Weights of a small transformer language model: 8 layers, vocabulary 2048.
Each number is 200 + 40 x the weight over its row's rms, rounded and kept within 0 to 999. Layers, rows and columns count from 0. The size before them is the row's rms in percent of the matrix's.

# layer 3 attention value, 256x192, rms 0.146, rows 25-61, columns 96-191
085,162,130,160,144,251,141,242,238,197,210,238,173,179,202,228,263,222,159,255,189,210,147,207,249,199,120,175,180,116,218,214,222,225,193,207,158,215,198,164,232,252,195,154,76,238,262,224,188,168,218,212,183,213,134,210,241,172,207,227,219,227,167,172,138,168,247,187,198,166,148,139,241,222,243,169,178,187,232,201,67,160,166,177,214,213,200,157,181,184,212,187,152,187,156,233,220
080,291,256,190,243,242,224,278,231,245,286,236,191,166,191,164,234,165,150,170,235,265,256,182,148,196,151,249,186,189,266,195,181,177,165,230,129,150,208,147,234,181,219,285,91,211,243,215,214,239,172,136,131,181,183,216,209,160,109,192,157,175,184,217,198,196,233,240,229,229,160,208,236,138,156,262,117,193,224,184,242,203,226,197,235,131,177,275,219,217,213,193,233,223,213,271,191
085,216,228,201,204,230,160,183,197,184,237,207,192,124,185,236,239,218,161,216,117,156,156,108,211,104,113,262,195,241,198,226,166,175,214,214,165,185,227,190,188,180,197,232,178,194,201,271,232,163,220,141,158,229,195,231,162,213,136,201,195,170,187,187,220,235,202,115,224,207,199,198,241,209,154,200,134,158,210,247,220,197,153,217,229,218,196,257,223,251,176,221,198,184,206,187,138
086,253,149,259,208,145,182,205,225,141,180,156,245,209,248,278,164,247,214,165,181,186,220,212,261,175,261,169,146,183,244,165,111,235,185,124,139,145,265,203,233,226,198,197,187,251,149,156,270,201,193,124,149,190,212,188,192,236,183,130,147,184,214,221,243,181,171,200,209,132,215,249,204,170,279,162,195,232,202,218,217,174,143,180,213,165,177,247,209,266,210,243,190,176,245,173,185
077,173,164,224,189,108,236,219,244,190,202,145,185,160,168,176,206,171,162,156,170,241,209,264,276,210,191,198,232,205,258,213,191,214,204,224,159,167,227,173,251,180,269,240,130,187,160,182,171,258,263,184,221,133,223,214,240,216,251,235,221,180,210,223,217,235,211,212,227,213,159,172,216,222,217,222,191,224,202,164,199,140,322,215,203,191,223,159,169,179,207,242,183,174,212,157,225
084,176,189,158,178,213,186,232,210,146,259,229,215,182,211,200,188,104,278,262,133,219,254,230,178,260,293,136,153,224,218,192,276,135,147,214,222,241,243,252,159,198,180,169,193,231,227,135,218,164,243,264,196,162,142,223,169,175,232,190,138,199,166,217,120,217,221,163,89,134,158,232,178,157,205,174,247,243,178,145,228,207,156,213,168,118,210,151,179,212,211,200,128,240,225,229,171
092,239,149,157,175,179,189,193,234,185,126,230,220,206,200,245,186,104,228,263,142,218,288,243,225,187,280,176,241,175,168,232,260,172,241,232,165,200,140,225,162,218,203,155,147,184,177,254,194,178,189,236,235,148,151,231,193,135,209,186,231,182,218,208,231,267,200,195,206,216,210,128,127,139,196,149,204,226,259,190,147,237,185,215,138,172,186,228,153,189,229,229,205,189,165,184,242
087,267,166,252,175,218,157,257,229,277,161,141,199,215,213,255,205,182,160,243,202,239,252,294,200,259,260,173,242,159,194,210,242,120,201,203,164,207,146,256,236,248,125,149,160,157,231,262,176,225,249,193,159,156,153,204,99,171,216,236,197,260,184,194,134,242,229,206,167,240,164,171,169,237,125,225,203,187,227,168,107,154,187,177,210,136,190,192,178,255,185,189,221,218,205,159,197
086,172,159,196,235,230,170,229,176,215,205,229,238,212,235,233,332,208,302,192,155,185,213,256,216,198,179,188,237,172,222,125,225,140,168,178,200,185,241,232,178,173,131,242,176,221,160,147,196,193,186,219,143,273,257,199,185,210,183,180,134,130,213,180,214,189,190,276,226,171,159,251,237,195,234,171,206,204,144,220,215,198,195,163,213,213,204,238,232,248,215,187,181,200,249,219,162
074,163,210,226,131,162,152,224,178,255,209,208,199,144,83,228,156,225,212,166,215,171,162,196,253,196,175,138,214,246,109,144,159,146,192,290,208,203,103,228,178,163,196,147,204,195,195,132,215,179,196,216,250,277,200,212,145,220,158,188,176,188,219,254,228,219,171,128,214,222,241,247,204,178,163,209,150,171,210,196,195,234,207,211,198,160,216,238,122,201,222,163,224,141,212,203,171
090,237,179,230,137,190,189,170,135,167,133,267,160,269,258,166,127,151,226,188,171,125,211,266,202,285,220,244,201,260,239,223,242,138,237,229,196,257,224,206,165,168,147,150,224,190,250,217,244,222,261,194,206,232,165,208,233,176,218,237,231,231,234,217,149,268,199,179,128,250,174,298,169,242,189,188,245,226,210,139,137,214,189,164,207,139,212,195,248,218,180,136,122,178,205,260,240
094,242,208,154,188,208,186,256,198,150,121,183,209,201,262,187,194,176,207,220,146,132,298,173,233,143,261,258,159,233,179,255,260,164,229,292,183,197,227,150,176,129,204,228,140,182,156,171,238,110,228,192,135,193,213,152,177,178,213,208,167,257,236,209,256,212,220,242,153,190,140,175,164,220,205,209,210,206,255,198,147,178,257,166,253,124,200,208,218,167,144,178,214,126,205,178,201
077,164,223,207,215,188,205,245,183,202,206,218,260,277,217,199,174,218,213,152,188,200,135,103,248,182,118,130,250,148,97,171,170,240,239,218,186,174,131,178,169,237,158,203,192,131,173,197,202,243,165,240,225,255,110,199,202,260,215,211,216,139,183,244,230,166,193,243,258,208,282,153,261,183,202,106,181,160,250,227,223,283,191,298,255,237,259,186,268,170,175,170,216,182,117,159,253
085,127,227,221,164,166,119,187,211,222,190,238,148,249,191,153,171,229,207,179,172,245,150,208,226,187,179,239,251,245,217,247,207,145,237,208,141,102,159,166,249,249,196,207,216,213,229,205,183,197,224,199,226,149,244,275,161,152,239,196,135,219,191,247,110,281,176,108,196,224,235,184,253,211,188,195,187,243,155,209,223,240,158,224,152,184,232,258,227,216,188,204,300,161,179,162,166
083,210,233,228,206,174,233,128,260,271,218,222,199,168,307,235,202,176,180,226,227,218,211,141,170,205,203,183,164,228,191,226,226,202,190,256,196,233,149,208,147,213,224,230,267,220,176,207,157,94,253,131,176,141,217,302,145,210,163,258,219,204,172,182,249,273,145,138,157,183,194,204,235,188,229,190,306,182,190,191,234,151,211,256,191,121,138,171,212,193,222,182,221,218,218,224,178
081,160,161,240,163,255,217,254,224,257,181,205,210,241,226,145,220,176,227,170,178,214,241,157,236,254,234,255,187,213,183,158,242,174,176,215,162,176,237,182,215,183,143,179,221,190,233,200,180,212,226,201,171,216,188,179,201,244,180,188,158,227,128,194,145,216,232,268,213,322,212,156,265,149,190,341,230,177,214,200,178,165,203,231,218,251,180,173,134,130,168,238,219,252,291,235,217
073,186,201,198,167,169,176,181,248,211,271,226,229,152,253,253,265,224,253,236,221,286,205,169,186,166,187,254,162,288,216,263,139,227,231,231,245,209,137,263,128,190,246,216,192,181,265,218,182,244,180,271,195,171,121,133,227,168,214,187,209,172,117,212,257,188,232,198,154,217,141,192,169,230,139,211,190,170,211,174,152,211,228,215,269,187,211,179,212,115,269,196,226,212,231,156,203
081,242,175,216,131,217,85,244,224,273,217,152,195,209,170,226,190,187,126,180,209,246,192,233,254,124,194,265,227,215,298,144,173,157,249,215,164,209,205,214,249,227,214,208,125,127,128,211,154,184,161,252,177,202,271,170,226,159,206,195,194,237,192,159,163,221,261,218,183,226,175,194,131,217,146,228,166,140,234,268,211,185,182,195,158,222,210,195,168,158,263,281,202,257,233,119,241
078,224,250,234,177,180,237,259,177,198,234,202,218,223,133,230,234,260,248,165,161,221,206,171,248,163,171,137,238,238,207,163,213,165,231,186,218,229,181,210,243,180,195,133,184,217,250,271,204,231,204,230,222,144,171,182,220,269,231,98,230,179,154,197,161,144,190,212,173,189,289,143,226,240,193,162,187,165,246,186,250,179,269,243,247,161,228,137,230,138,222,218,227,240,118,219,232
087,192,233,254,173,192,226,224,203,270,235,257,82,186,161,209,168,245,205,260,196,234,185,194,241,208,214,235,205,201,252,185,223,207,193,209,151,222,180,161,175,197,169,212,204,195,228,240,206,160,216,163,174,184,226,228,113,209,204,205,217,209,154,251,207,190,219,239,202,160,216,240,238,192,207,228,250,188,228,161,243,247,224,234,208,257,231,211,194,136,173,167,151,196,149,115,203
084,204,237,263,259,153,233,193,221,244,180,265,171,101,213,203,180,226,174,225,193,164,195,141,240,258,191,88,181,196,195,189,252,175,180,158,201,135,199,228,193,157,262,243,236,166,130,135,253,218,208,241,200,202,178,239,215,273,172,261,245,155,267,241,117,140,245,233,183,241,287,267,192,221,199,207,174,228,180,178,183,141,214,234,221,230,188,193,187,242,186,112,192,161,193,207,201
079,191,272,204,192,168,164,222,243,166,188,220,166,202,268,186,244,260,94,184,176,305,250,145,201,195,214,193,161,198,228,196,243,164,176,191,260,177,175,192,227,239,220,202,239,118,258,218,200,226,215,180,224,256,203,269,102,181,166,181,227,204,228,130,233,244,198,205,189,181,229,96,211,162,187,222,181,243,203,225,225,199,202,185,160,244,288,262,207,136,190,238,255,203,270,213,184
082,250,216,211,204,181,167,114,211,236,181,184,215,208,220,212,198,182,199,232,264,258,255,283,190,152,181,168,238,223,234,267,268,219,207,150,203,148,247,147,131,192,204,190,150,252,188,155,201,110,167,227,136,215,153,131,197,263,163,176,180,165,277,203,200,189,243,198,172,227,171,126,161,210,230,162,100,191,250,250,279,228,230,211,145,200,146,198,184,240,275,224,207,204,155,158,194
087,215,145,187,213,166,132,237,259,192,215,145,258,277,150,221,190,256,197,168,155,167,132,218,222,181,196,195,203,208,176,247,161,228,204,227,253,144,263,193,196,152,161,158,216,161,176,178,256,175,271,78,154,288,216,197,175,210,177,181,134,160,244,192,216,168,150,275,211,236,164,253,86,168,206,177,203,194,244,145,229,286,148,230,262,178,198,204,221,286,196,197,238,191,207,244,203
085,212,228,205,193,291,152,164,65,269,188,167,149,158,163,227,261,98,174,153,187,113,263,188,128,194,143,239,191,239,219,202,175,211,210,179,300,237,195,173,205,249,203,174,187,227,230,243,152,280,235,238,163,185,227,229,151,178,270,201,193,147,206,145,156,194,194,176,202,275,141,210,171,154,249,214,199,197,215,142,190,243,209,224,174,126,232,178,135,185,209,267,228,280,220,212,288
082,180,212,178,185,240,190,251,141,160,186,231,204,208,146,211,244,176,219,238,223,164,239,191,177,188,157,244,158,193,158,148,214,170,230,232,218,147,178,163,154,150,65,161,179,180,203,271,164,263,203,189,143,239,160,169,251,149,183,195,147,202,186,149,169,206,209,152,252,265,168,269,207,222,225,216,191,175,273,193,221,216,194,208,238,225,201,255,237,205,187,220,117,232,265,230,214
084,244,238,212,190,202,223,233,249,225,202,166,256,200,178,166,339,220,132,195,171,229,219,152,254,235,223,236,214,271,320,185,209,197,140,231,176,137,193,227,208,198,200,155,193,195,210,259,204,244,184,215,179,138,159,240,218,191,229,188,134,258,227,158,184,188,273,227,235,142,162,178,214,185,179,157,180,216,176,192,149,149,215,130,185,146,190,239,175,120,269,229,249,245,157,142,176
075,217,216,158,238,162,264,146,232,268,204,205,208,249,247,210,203,151,142,227,195,200,213,209,156,203,276,249,183,186,182,227,205,125,158,178,236,250,245,221,231,260,244,190,167,185,173,228,145,199,187,222,198,202,178,235,185,224,203,188,146,151,183,223,130,190,254,220,172,230,251,184,173,192,254,210,253,170,247,247,200,170,131,174,161,264,136,181,130,177,149,205,111,211,215,207,279
078,172,249,190,225,165,129,240,229,177,180,229,210,204,182,190,175,275,170,188,117,270,158,206,290,153,148,313,253,219,172,190,210,194,194,229,185,204,261,245,191,206,178,143,146,183,219,122,187,160,205,217,218,215,276,129,210,171,141,124,180,251,194,265,160,161,232,192,154,193,173,189,203,108,266,230,162,223,191,222,201,166,185,159,139,267,109,208,230,258,211,211,237,209,175,117,207
087,153,271,243,203,152,220,208,302,206,110,203,222,244,207,305,195,229,184,206,230,162,231,176,156,216,216,251,168,240,157,241,145,197,193,247,288,197,192,179,178,227,173,247,166,184,176,113,192,230,186,198,211,139,209,210,214,229,211,200,177,209,206,149,224,181,188,175,209,110,154,174,215,184,162,157,222,118,137,241,191,192,286,201,160,125,214,228,222,254,211,191,203,220,183,225,232
091,163,331,157,239,259,168,204,191,226,184,192,193,99,233,247,216,195,209,209,183,228,261,196,210,218,220,167,155,216,168,277,199,139,169,209,241,230,144,138,158,217,224,198,214,256,165,197,193,254,186,201,205,167,179,194,229,202,255,195,188,236,122,166,219,244,233,150,202,196,225,203,107,250,168,195,187,269,208,221,248,250,244,218,138,190,178,235,183,225,219,197,235,234,170,154,214
077,249,259,188,215,195,136,183,230,227,130,209,265,187,199,206,204,281,210,167,176,281,211,204,203,183,220,164,199,275,188,200,222,197,189,223,198,104,184,200,174,150,202,89,228,182,168,190,192,234,213,146,205,175,192,185,232,213,209,170,254,187,197,140,224,349,188,181,173,111,212,192,201,238,166,174,242,193,238,126,193,191,145,158,210,248,156,199,235,155,210,194,245,179,293,143,159
084,160,151,203,172,231,243,182,197,144,199,202,159,180,187,280,154,162,208,169,257,147,209,273,187,269,247,214,227,213,268,184,255,185,199,158,134,163,254,174,178,193,119,186,265,238,171,169,231,230,170,178,126,150,268,189,170,139,193,155,221,198,175,259,244,244,223,203,268,181,214,218,136,200,159,202,201,205,284,160,216,234,154,199,215,164,246,167,193,246,178,165,192,190,225,212,251
094,178,203,196,152,192,275,223,196,215,160,213,153,206,137,187,172,159,213,236,231,181,183,227,176,249,208,143,193,245,162,194,181,217,168,212,211,249,194,179,172,147,187,157,170,169,253,195,241,185,242,207,252,128,286,218,184,242,221,250,178,210,281,177,273,169,240,171,230,188,121,287,181,172,235,200,183,190,199,197,272,223,170,159,160,229,260,232,164,189,200,211,232,179,198,264,193
090,218,108,241,233,181,231,212,246,280,198,230,250,228,259,182,209,198,127,213,191,240,230,239,221,205,149,180,283,176,269,164,219,123,213,196,228,158,228,223,169,272,146,186,219,169,163,203,105,195,146,214,222,263,220,238,236,154,159,120,165,215,243,200,227,184,202,180,205,229,215,217,218,136,211,157,217,197,195,171,209,185,200,196,161,263,188,252,166,160,173,155,143,267,221,221,219
082,255,245,134,178,206,157,110,200,249,216,148,193,210,214,169,180,169,247,207,265,249,220,270,185,265,229,127,194,229,215,252,228,127,213,164,168,175,174,274,205,192,213,189,216,112,164,157,197,170,230,158,208,215,166,173,233,219,192,269,210,194,175,172,253,167,191,212,169,266,188,263,230,105,162,211,177,194,142,202,245,192,189,193,169,225,157,254,229,190,155,143,218,232,163,122,229
078,235,235,189,195,245,186,170,193,212,158,206,215,212,234,235,212,243,224,172,211,243,192,196,179,116,150,139,205,231,203,184,231,239,260,210,159,271,232,208,233,229,200,247,179,251,246,187,186,248,174,188,218,144,270,150,197,237,213,245,215,235,152,152,191,263,214,208,235,252,185,215,249,190,139,252,186,207,176,205,169,193,260,228,190,260,267,151,271,180,165,178,217,203,239,170,209
# layer 3 attention output (transposed), 256x192, rms 0.138, rows 25-60, columns 96-191
091,194,179,138,238,164,156,209,190,217,155,232,197,229,184,233,119,259,167,104,205,198,259,225,208,229,252,194,219,200,158,150,258,236,218,147,216,239,196,217,187,60,215,186,268,189,187,178,105,196,161,194,210,185,174,160,198,175,235,177,212,154,249,246,216,214,227,233,210,255,216,132,193,182,185,207,151,269,137,232,211,174,142,179,192,247,123,147,137,205,185,224,222,205,169,191,248
089,240,197,184,227,191,139,251,199,223,160,207,177,184,128,202,200,145,327,281,278,142,214,198,250,140,227,218,219,159,203,146,161,139,211,207,186,227,190,223,189,248,192,228,273,242,217,191,195,147,191,203,237,221,156,190,201,165,252,206,183,223,184,189,101,212,137,60,160,246,226,166,237,254,305,162,317,181,184,192,204,182,243,200,174,181,200,205,187,159,209,223,191,210,196,141,243
102,208,194,201,224,201,179,138,251,213,127,211,261,162,114,210,147,146,216,229,206,151,230,164,133,206,233,188,219,201,203,138,169,162,219,238,148,277,182,216,236,116,210,195,265,210,303,233,210,162,181,187,207,180,195,233,237,176,247,172,193,222,184,190,268,212,205,234,200,181,178,203,162,244,200,199,242,240,237,184,245,188,222,147,184,222,215,203,220,204,155,217,229,247,303,300,210
095,220,225,272,172,211,189,215,195,200,244,281,158,189,145,190,269,262,163,218,212,234,154,223,221,189,138,210,177,231,227,242,214,262,244,225,276,163,147,168,309,176,186,208,184,184,184,157,184,171,234,212,205,202,291,245,223,211,236,175,198,189,185,257,137,266,273,175,180,249,193,185,162,231,229,239,238,141,184,161,201,249,144,195,219,261,217,286,186,256,240,155,207,267,204,256,152
087,215,237,197,183,166,198,231,178,232,226,240,243,322,229,168,201,236,200,183,193,183,208,174,193,144,102,214,164,171,206,232,192,140,246,198,245,221,235,278,217,281,185,126,259,137,198,153,194,180,123,216,206,189,136,163,182,156,123,205,193,167,233,159,179,145,165,203,215,173,247,213,268,188,231,140,174,228,222,212,232,223,150,214,171,185,154,218,168,259,194,137,189,226,166,291,193
095,183,194,230,283,197,281,162,173,169,247,226,243,218,196,171,187,179,131,198,235,133,171,186,212,207,232,255,195,182,193,230,238,210,213,146,275,131,127,148,155,266,186,224,163,205,261,245,142,223,178,191,203,171,240,284,205,255,79,215,302,205,218,185,173,177,241,225,217,207,150,280,176,149,191,185,265,148,192,214,139,212,246,194,171,213,236,172,181,184,144,190,219,209,182,165,197
093,308,232,281,199,298,229,157,181,231,219,184,138,244,222,215,211,202,260,89,257,179,123,195,258,236,160,241,134,148,258,268,220,239,133,145,234,178,210,216,215,221,277,248,195,249,250,191,152,152,131,273,145,188,190,212,308,251,259,196,137,201,230,214,158,164,221,184,224,216,209,217,225,188,250,154,185,219,236,197,127,181,189,175,281,174,189,203,177,167,246,219,198,185,181,236,170
094,238,252,183,169,249,213,226,129,225,172,216,242,220,194,219,155,223,258,220,228,185,155,187,215,224,212,178,225,247,225,193,178,214,183,158,236,236,223,167,170,192,271,211,184,209,212,115,185,131,145,243,222,238,184,149,262,193,242,115,229,182,194,204,237,106,202,112,151,180,247,210,226,230,216,204,172,221,116,242,141,173,225,160,182,223,201,219,231,125,191,160,257,174,154,218,257
101,208,178,243,215,117,255,193,265,156,196,184,186,138,298,201,159,246,152,119,165,240,200,210,156,250,185,191,168,210,160,237,198,251,227,285,245,237,172,166,195,237,183,134,246,215,253,197,234,277,179,182,249,121,252,294,119,218,210,243,229,170,186,191,157,248,177,221,160,216,186,216,143,295,177,180,197,154,183,176,244,187,215,230,193,234,175,274,165,205,214,224,258,223,217,160,259
085,229,231,190,287,211,200,189,231,246,190,210,211,194,214,214,235,190,251,178,211,205,198,260,234,131,144,214,230,159,258,193,204,233,178,122,181,213,275,224,267,211,259,260,251,220,160,215,219,189,240,173,157,198,190,177,177,147,297,162,190,246,257,201,226,148,208,203,196,240,158,173,254,254,160,265,275,223,135,223,212,203,178,213,159,240,174,149,272,180,169,204,174,212,185,259,213
092,153,182,184,187,219,201,170,226,173,201,205,221,247,238,238,220,271,153,218,147,181,222,226,252,194,219,167,176,208,135,181,191,153,126,191,202,110,117,107,208,194,210,164,177,271,198,228,131,225,171,191,205,161,228,302,180,251,147,166,195,204,156,185,255,116,207,183,233,171,186,189,192,211,200,221,222,160,140,275,198,223,182,206,252,176,289,154,204,182,185,198,242,204,148,193,258
100,176,192,247,185,188,227,215,199,218,219,182,204,242,126,267,117,178,199,188,189,198,163,239,138,173,198,185,128,198,150,214,159,165,247,207,244,141,196,195,172,226,250,211,138,222,169,189,197,193,124,171,211,229,150,268,274,208,184,204,186,159,189,216,112,225,223,133,210,205,174,171,203,285,219,178,203,245,196,183,111,220,159,224,170,264,242,197,213,225,193,233,192,195,188,174,164
090,176,226,169,185,101,217,165,216,262,178,192,200,145,161,177,246,239,264,251,172,231,254,289,248,242,285,253,224,160,242,183,206,185,232,171,203,194,244,159,229,151,220,184,251,269,126,153,217,221,220,176,213,193,212,206,240,194,247,242,212,228,239,178,155,163,146,253,196,245,121,169,109,213,127,204,111,274,224,153,151,230,170,178,185,212,218,163,170,231,240,208,157,200,254,183,173
098,181,171,170,334,182,201,196,166,301,244,221,226,217,189,131,126,170,250,250,219,220,218,172,227,199,265,221,160,216,252,216,148,186,135,193,209,183,123,217,315,100,227,196,125,200,227,194,202,161,169,206,236,216,201,230,248,179,165,187,232,204,189,212,202,184,186,218,179,241,164,199,262,149,199,243,165,270,233,229,178,171,230,133,187,155,195,256,210,204,160,192,131,159,170,198,176
092,200,205,204,231,233,247,225,159,211,170,227,157,274,152,157,204,227,196,182,154,177,128,153,191,180,152,167,206,202,205,134,226,241,127,218,161,206,175,190,167,262,169,225,167,144,168,251,204,279,193,201,278,169,176,203,290,136,127,177,210,212,156,281,245,166,257,157,203,172,113,206,129,222,242,218,214,192,216,200,257,185,243,171,245,188,239,225,188,265,100,159,212,199,118,219,230
089,168,197,266,157,156,152,197,232,131,139,155,158,189,205,162,137,220,190,238,276,104,225,153,248,296,223,143,268,190,150,231,212,211,178,199,201,254,226,208,148,155,173,187,176,175,189,211,200,189,135,156,221,232,242,201,225,193,304,172,160,251,205,154,168,169,158,173,198,244,153,197,260,245,223,127,148,272,170,212,180,238,134,220,177,285,153,229,224,258,164,160,152,198,144,155,227
081,172,208,197,210,304,219,224,187,229,128,196,196,288,129,229,250,161,221,230,165,258,214,220,185,227,218,141,259,171,205,232,222,230,212,113,121,248,212,145,148,179,171,221,268,221,191,229,237,217,226,160,192,254,151,277,237,221,173,247,182,199,235,172,189,243,218,210,194,152,176,151,158,211,185,214,198,215,182,224,203,206,202,204,154,218,164,173,237,186,196,120,203,160,254,200,176
098,245,240,290,219,157,190,127,137,199,145,256,269,196,231,112,258,182,197,221,216,206,210,198,153,223,199,152,226,200,239,135,169,216,170,193,241,189,196,181,224,100,136,121,202,183,284,200,177,173,174,147,169,189,181,158,186,132,253,209,237,171,168,190,216,241,208,168,223,166,171,167,268,189,212,277,188,286,181,244,161,212,230,171,166,272,170,222,204,251,193,180,218,134,151,217,191
095,145,253,229,237,192,177,142,233,216,237,221,177,229,189,157,253,172,220,326,189,194,222,221,211,152,283,182,198,164,212,185,222,207,178,196,222,263,258,184,171,165,234,197,210,179,207,130,296,220,192,182,178,175,202,188,202,224,153,249,197,296,239,188,202,238,219,203,288,203,253,162,142,222,198,273,186,232,120,272,167,275,191,200,178,169,245,181,178,238,165,194,203,206,232,234,127
099,214,147,139,210,153,212,180,179,192,152,215,144,225,261,240,218,181,175,220,270,168,228,230,237,175,181,98,250,124,179,178,122,264,215,234,221,161,193,158,219,164,152,159,248,194,112,135,174,250,214,223,182,168,181,247,243,197,175,264,201,173,206,175,155,177,176,180,205,213,151,181,241,214,186,217,156,261,210,216,186,114,220,185,202,203,131,123,220,269,150,145,278,235,215,203,212
097,224,216,237,164,157,184,236,180,193,220,166,230,217,187,230,161,156,143,237,249,143,127,221,224,113,177,219,240,221,108,231,181,206,178,188,167,189,177,183,216,216,192,244,264,215,198,244,247,184,227,257,210,238,250,147,210,170,223,169,238,195,167,180,213,145,121,143,218,224,224,207,205,248,188,231,211,145,166,267,245,160,172,294,121,190,253,175,215,177,158,266,215,160,209,175,237
095,275,239,222,247,216,207,161,182,204,264,233,248,203,187,199,200,191,211,250,309,232,203,236,252,249,188,177,219,250,214,209,232,223,201,198,179,187,207,220,231,168,137,135,215,211,167,159,237,208,129,218,173,181,226,216,248,163,203,197,218,179,205,212,166,209,219,206,222,216,186,246,224,216,254,166,256,178,273,291,194,164,229,156,240,225,169,257,237,223,172,238,153,289,143,190,266
096,253,182,172,210,166,224,280,162,231,170,201,122,211,226,188,235,118,276,183,202,160,167,159,191,201,161,227,154,192,249,227,144,210,213,213,253,223,205,156,225,210,172,177,253,196,245,173,162,286,219,129,236,200,176,238,206,121,129,242,202,127,201,172,193,268,178,177,231,203,259,192,189,155,202,165,233,217,237,176,166,231,251,167,255,256,192,164,216,184,213,259,134,119,255,185,209
092,242,208,198,163,139,226,193,148,247,184,139,223,149,212,254,245,254,220,208,113,145,268,208,217,199,195,139,252,204,161,232,223,188,162,193,326,250,159,215,228,232,204,228,186,199,205,253,211,202,139,240,213,192,250,239,177,247,222,173,127,192,221,179,172,195,163,215,244,131,243,101,242,245,213,160,219,196,209,134,207,170,227,215,191,209,223,243,176,196,185,183,157,228,272,178,266
097,147,194,212,164,183,312,151,254,245,218,277,200,232,216,162,200,182,182,212,183,232,214,172,210,200,234,132,157,190,212,187,245,207,158,231,119,232,222,222,89,158,175,200,226,141,227,202,220,172,204,256,181,210,197,149,226,229,171,276,235,205,266,211,280,168,222,200,186,214,209,169,256,223,189,241,233,233,208,198,227,223,238,168,235,185,236,187,212,162,187,226,189,184,211,188,201
096,218,148,202,192,208,209,191,230,155,143,207,172,194,124,224,209,207,215,191,187,185,164,205,148,195,250,188,176,190,213,226,189,295,174,250,138,229,174,226,126,193,153,206,201,232,207,187,248,190,165,183,180,187,165,181,220,282,218,262,196,174,226,164,215,180,137,231,170,165,179,182,194,330,259,216,176,248,172,186,190,258,157,190,128,199,157,96,153,207,173,161,256,245,179,211,179
098,133,134,211,215,230,152,208,205,159,225,219,256,219,280,236,163,172,181,200,240,194,178,237,235,178,176,261,197,180,188,199,184,210,204,200,256,235,203,143,176,209,140,158,139,176,157,166,195,196,164,148,164,283,228,186,203,187,202,243,239,190,199,257,148,231,182,224,201,282,79,133,191,227,231,319,204,226,247,217,242,212,166,167,169,207,173,180,210,238,153,219,279,215,187,237,191
091,211,227,129,223,191,164,228,191,180,72,159,226,207,265,182,229,192,201,158,181,223,152,158,186,184,230,217,237,201,189,153,230,206,157,161,257,115,196,206,201,189,211,126,207,182,188,227,197,136,216,230,243,252,256,78,233,164,164,195,223,154,211,192,230,217,255,282,241,176,286,202,164,161,197,228,199,181,160,124,148,181,218,199,205,254,219,215,181,183,201,220,188,177,161,177,204
088,277,193,152,234,156,198,241,142,222,147,154,265,203,250,208,251,154,188,218,201,135,207,153,215,200,265,157,168,202,179,257,142,187,211,213,213,186,184,247,272,158,178,179,169,184,278,178,216,257,147,243,227,221,159,272,183,141,252,153,136,166,206,190,211,163,192,178,186,200,156,184,224,149,193,215,198,295,165,109,181,256,193,241,265,205,185,221,217,160,148,154,172,249,185,259,150
096,185,135,129,190,289,218,226,215,145,249,150,164,190,194,188,197,208,185,181,123,231,159,239,211,152,141,202,148,193,296,203,169,175,282,247,163,166,169,228,182,191,210,193,139,186,208,199,175,244,179,182,212,228,258,239,155,209,133,194,174,190,179,165,237,188,172,208,237,135,132,296,274,162,232,240,168,187,158,175,249,224,197,243,199,167,253,187,237,184,170,171,238,168,239,178,133
089,171,150,200,183,212,264,197,131,225,285,264,201,252,200,252,197,171,309,242,252,172,202,166,233,218,206,283,147,170,253,203,125,243,264,256,205,198,203,234,200,246,291,152,191,130,180,166,238,221,196,182,158,272,166,257,193,257,189,187,214,205,254,198,216,195,161,291,177,238,180,191,239,173,170,333,226,185,167,214,190,178,234,230,186,144,197,189,133,175,179,144,202,184,151,203,202
087,191,232,235,216,167,269,217,203,220,154,181,126,221,143,312,133,252,228,270,207,176,246,190,191,171,194,280,190,186,206,258,182,189,211,233,171,197,207,160,222,200,157,167,202,249,153,217,216,183,120,201,153,230,186,265,234,212,165,233,165,223,183,174,156,182,230,146,222,205,230,116,201,188,245,195,133,175,185,277,167,216,205,219,241,180,240,159,267,182,195,203,167,250,129,194,220
092,226,207,191,216,152,216,223,229,259,251,254,142,210,233,176,174,245,183,138,127,176,115,186,234,207,156,218,167,251,150,143,170,135,175,207,235,247,148,219,207,267,141,149,185,197,204,174,194,161,193,160,217,312,236,267,145,274,242,230,177,199,186,181,194,167,137,191,188,105,167,208,219,197,185,172,156,173,144,147,192,201,193,227,225,229,174,153,189,207,265,170,226,170,182,168,167
096,141,257,221,281,211,204,252,142,139,214,145,272,256,166,224,279,238,151,202,161,257,201,236,199,162,154,155,220,155,182,212,187,173,266,192,186,183,219,190,189,140,231,267,232,216,192,233,260,216,218,200,239,212,178,172,155,228,144,156,211,272,143,210,228,168,193,207,122,212,233,193,266,262,213,209,236,204,120,185,132,198,223,171,165,212,224,185,174,207,159,170,184,233,250,220,170
099,248,179,130,228,140,164,222,193,94,188,153,199,201,158,264,217,200,265,225,176,275,133,133,229,277,263,225,197,293,169,152,197,269,168,102,252,231,158,215,214,178,227,158,237,217,232,182,221,153,126,257,172,164,226,193,194,192,231,211,234,182,203,149,227,255,252,188,187,131,162,231,220,198,241,197,158,241,185,158,173,218,169,141,208,131,183,211,142,193,205,199,172,155,152,246,309
098,144,200,238,180,180,241,288,147,216,256,265,217,148,187,213,179,137,229,238,190,181,138,200,236,239,196,204,216,193,128,179,219,137,160,217,219,132,160,143,218,191,223,154,197,161,200,200,202,206,207,193,210,202,270,226,241,178,263,182,183,194,239,191,158,249,219,171,181,132,196,185,197,214,197,127,178,222,184,188,132,195,183,194,188,134,284,171,174,244,158,210,178,152,225,265,177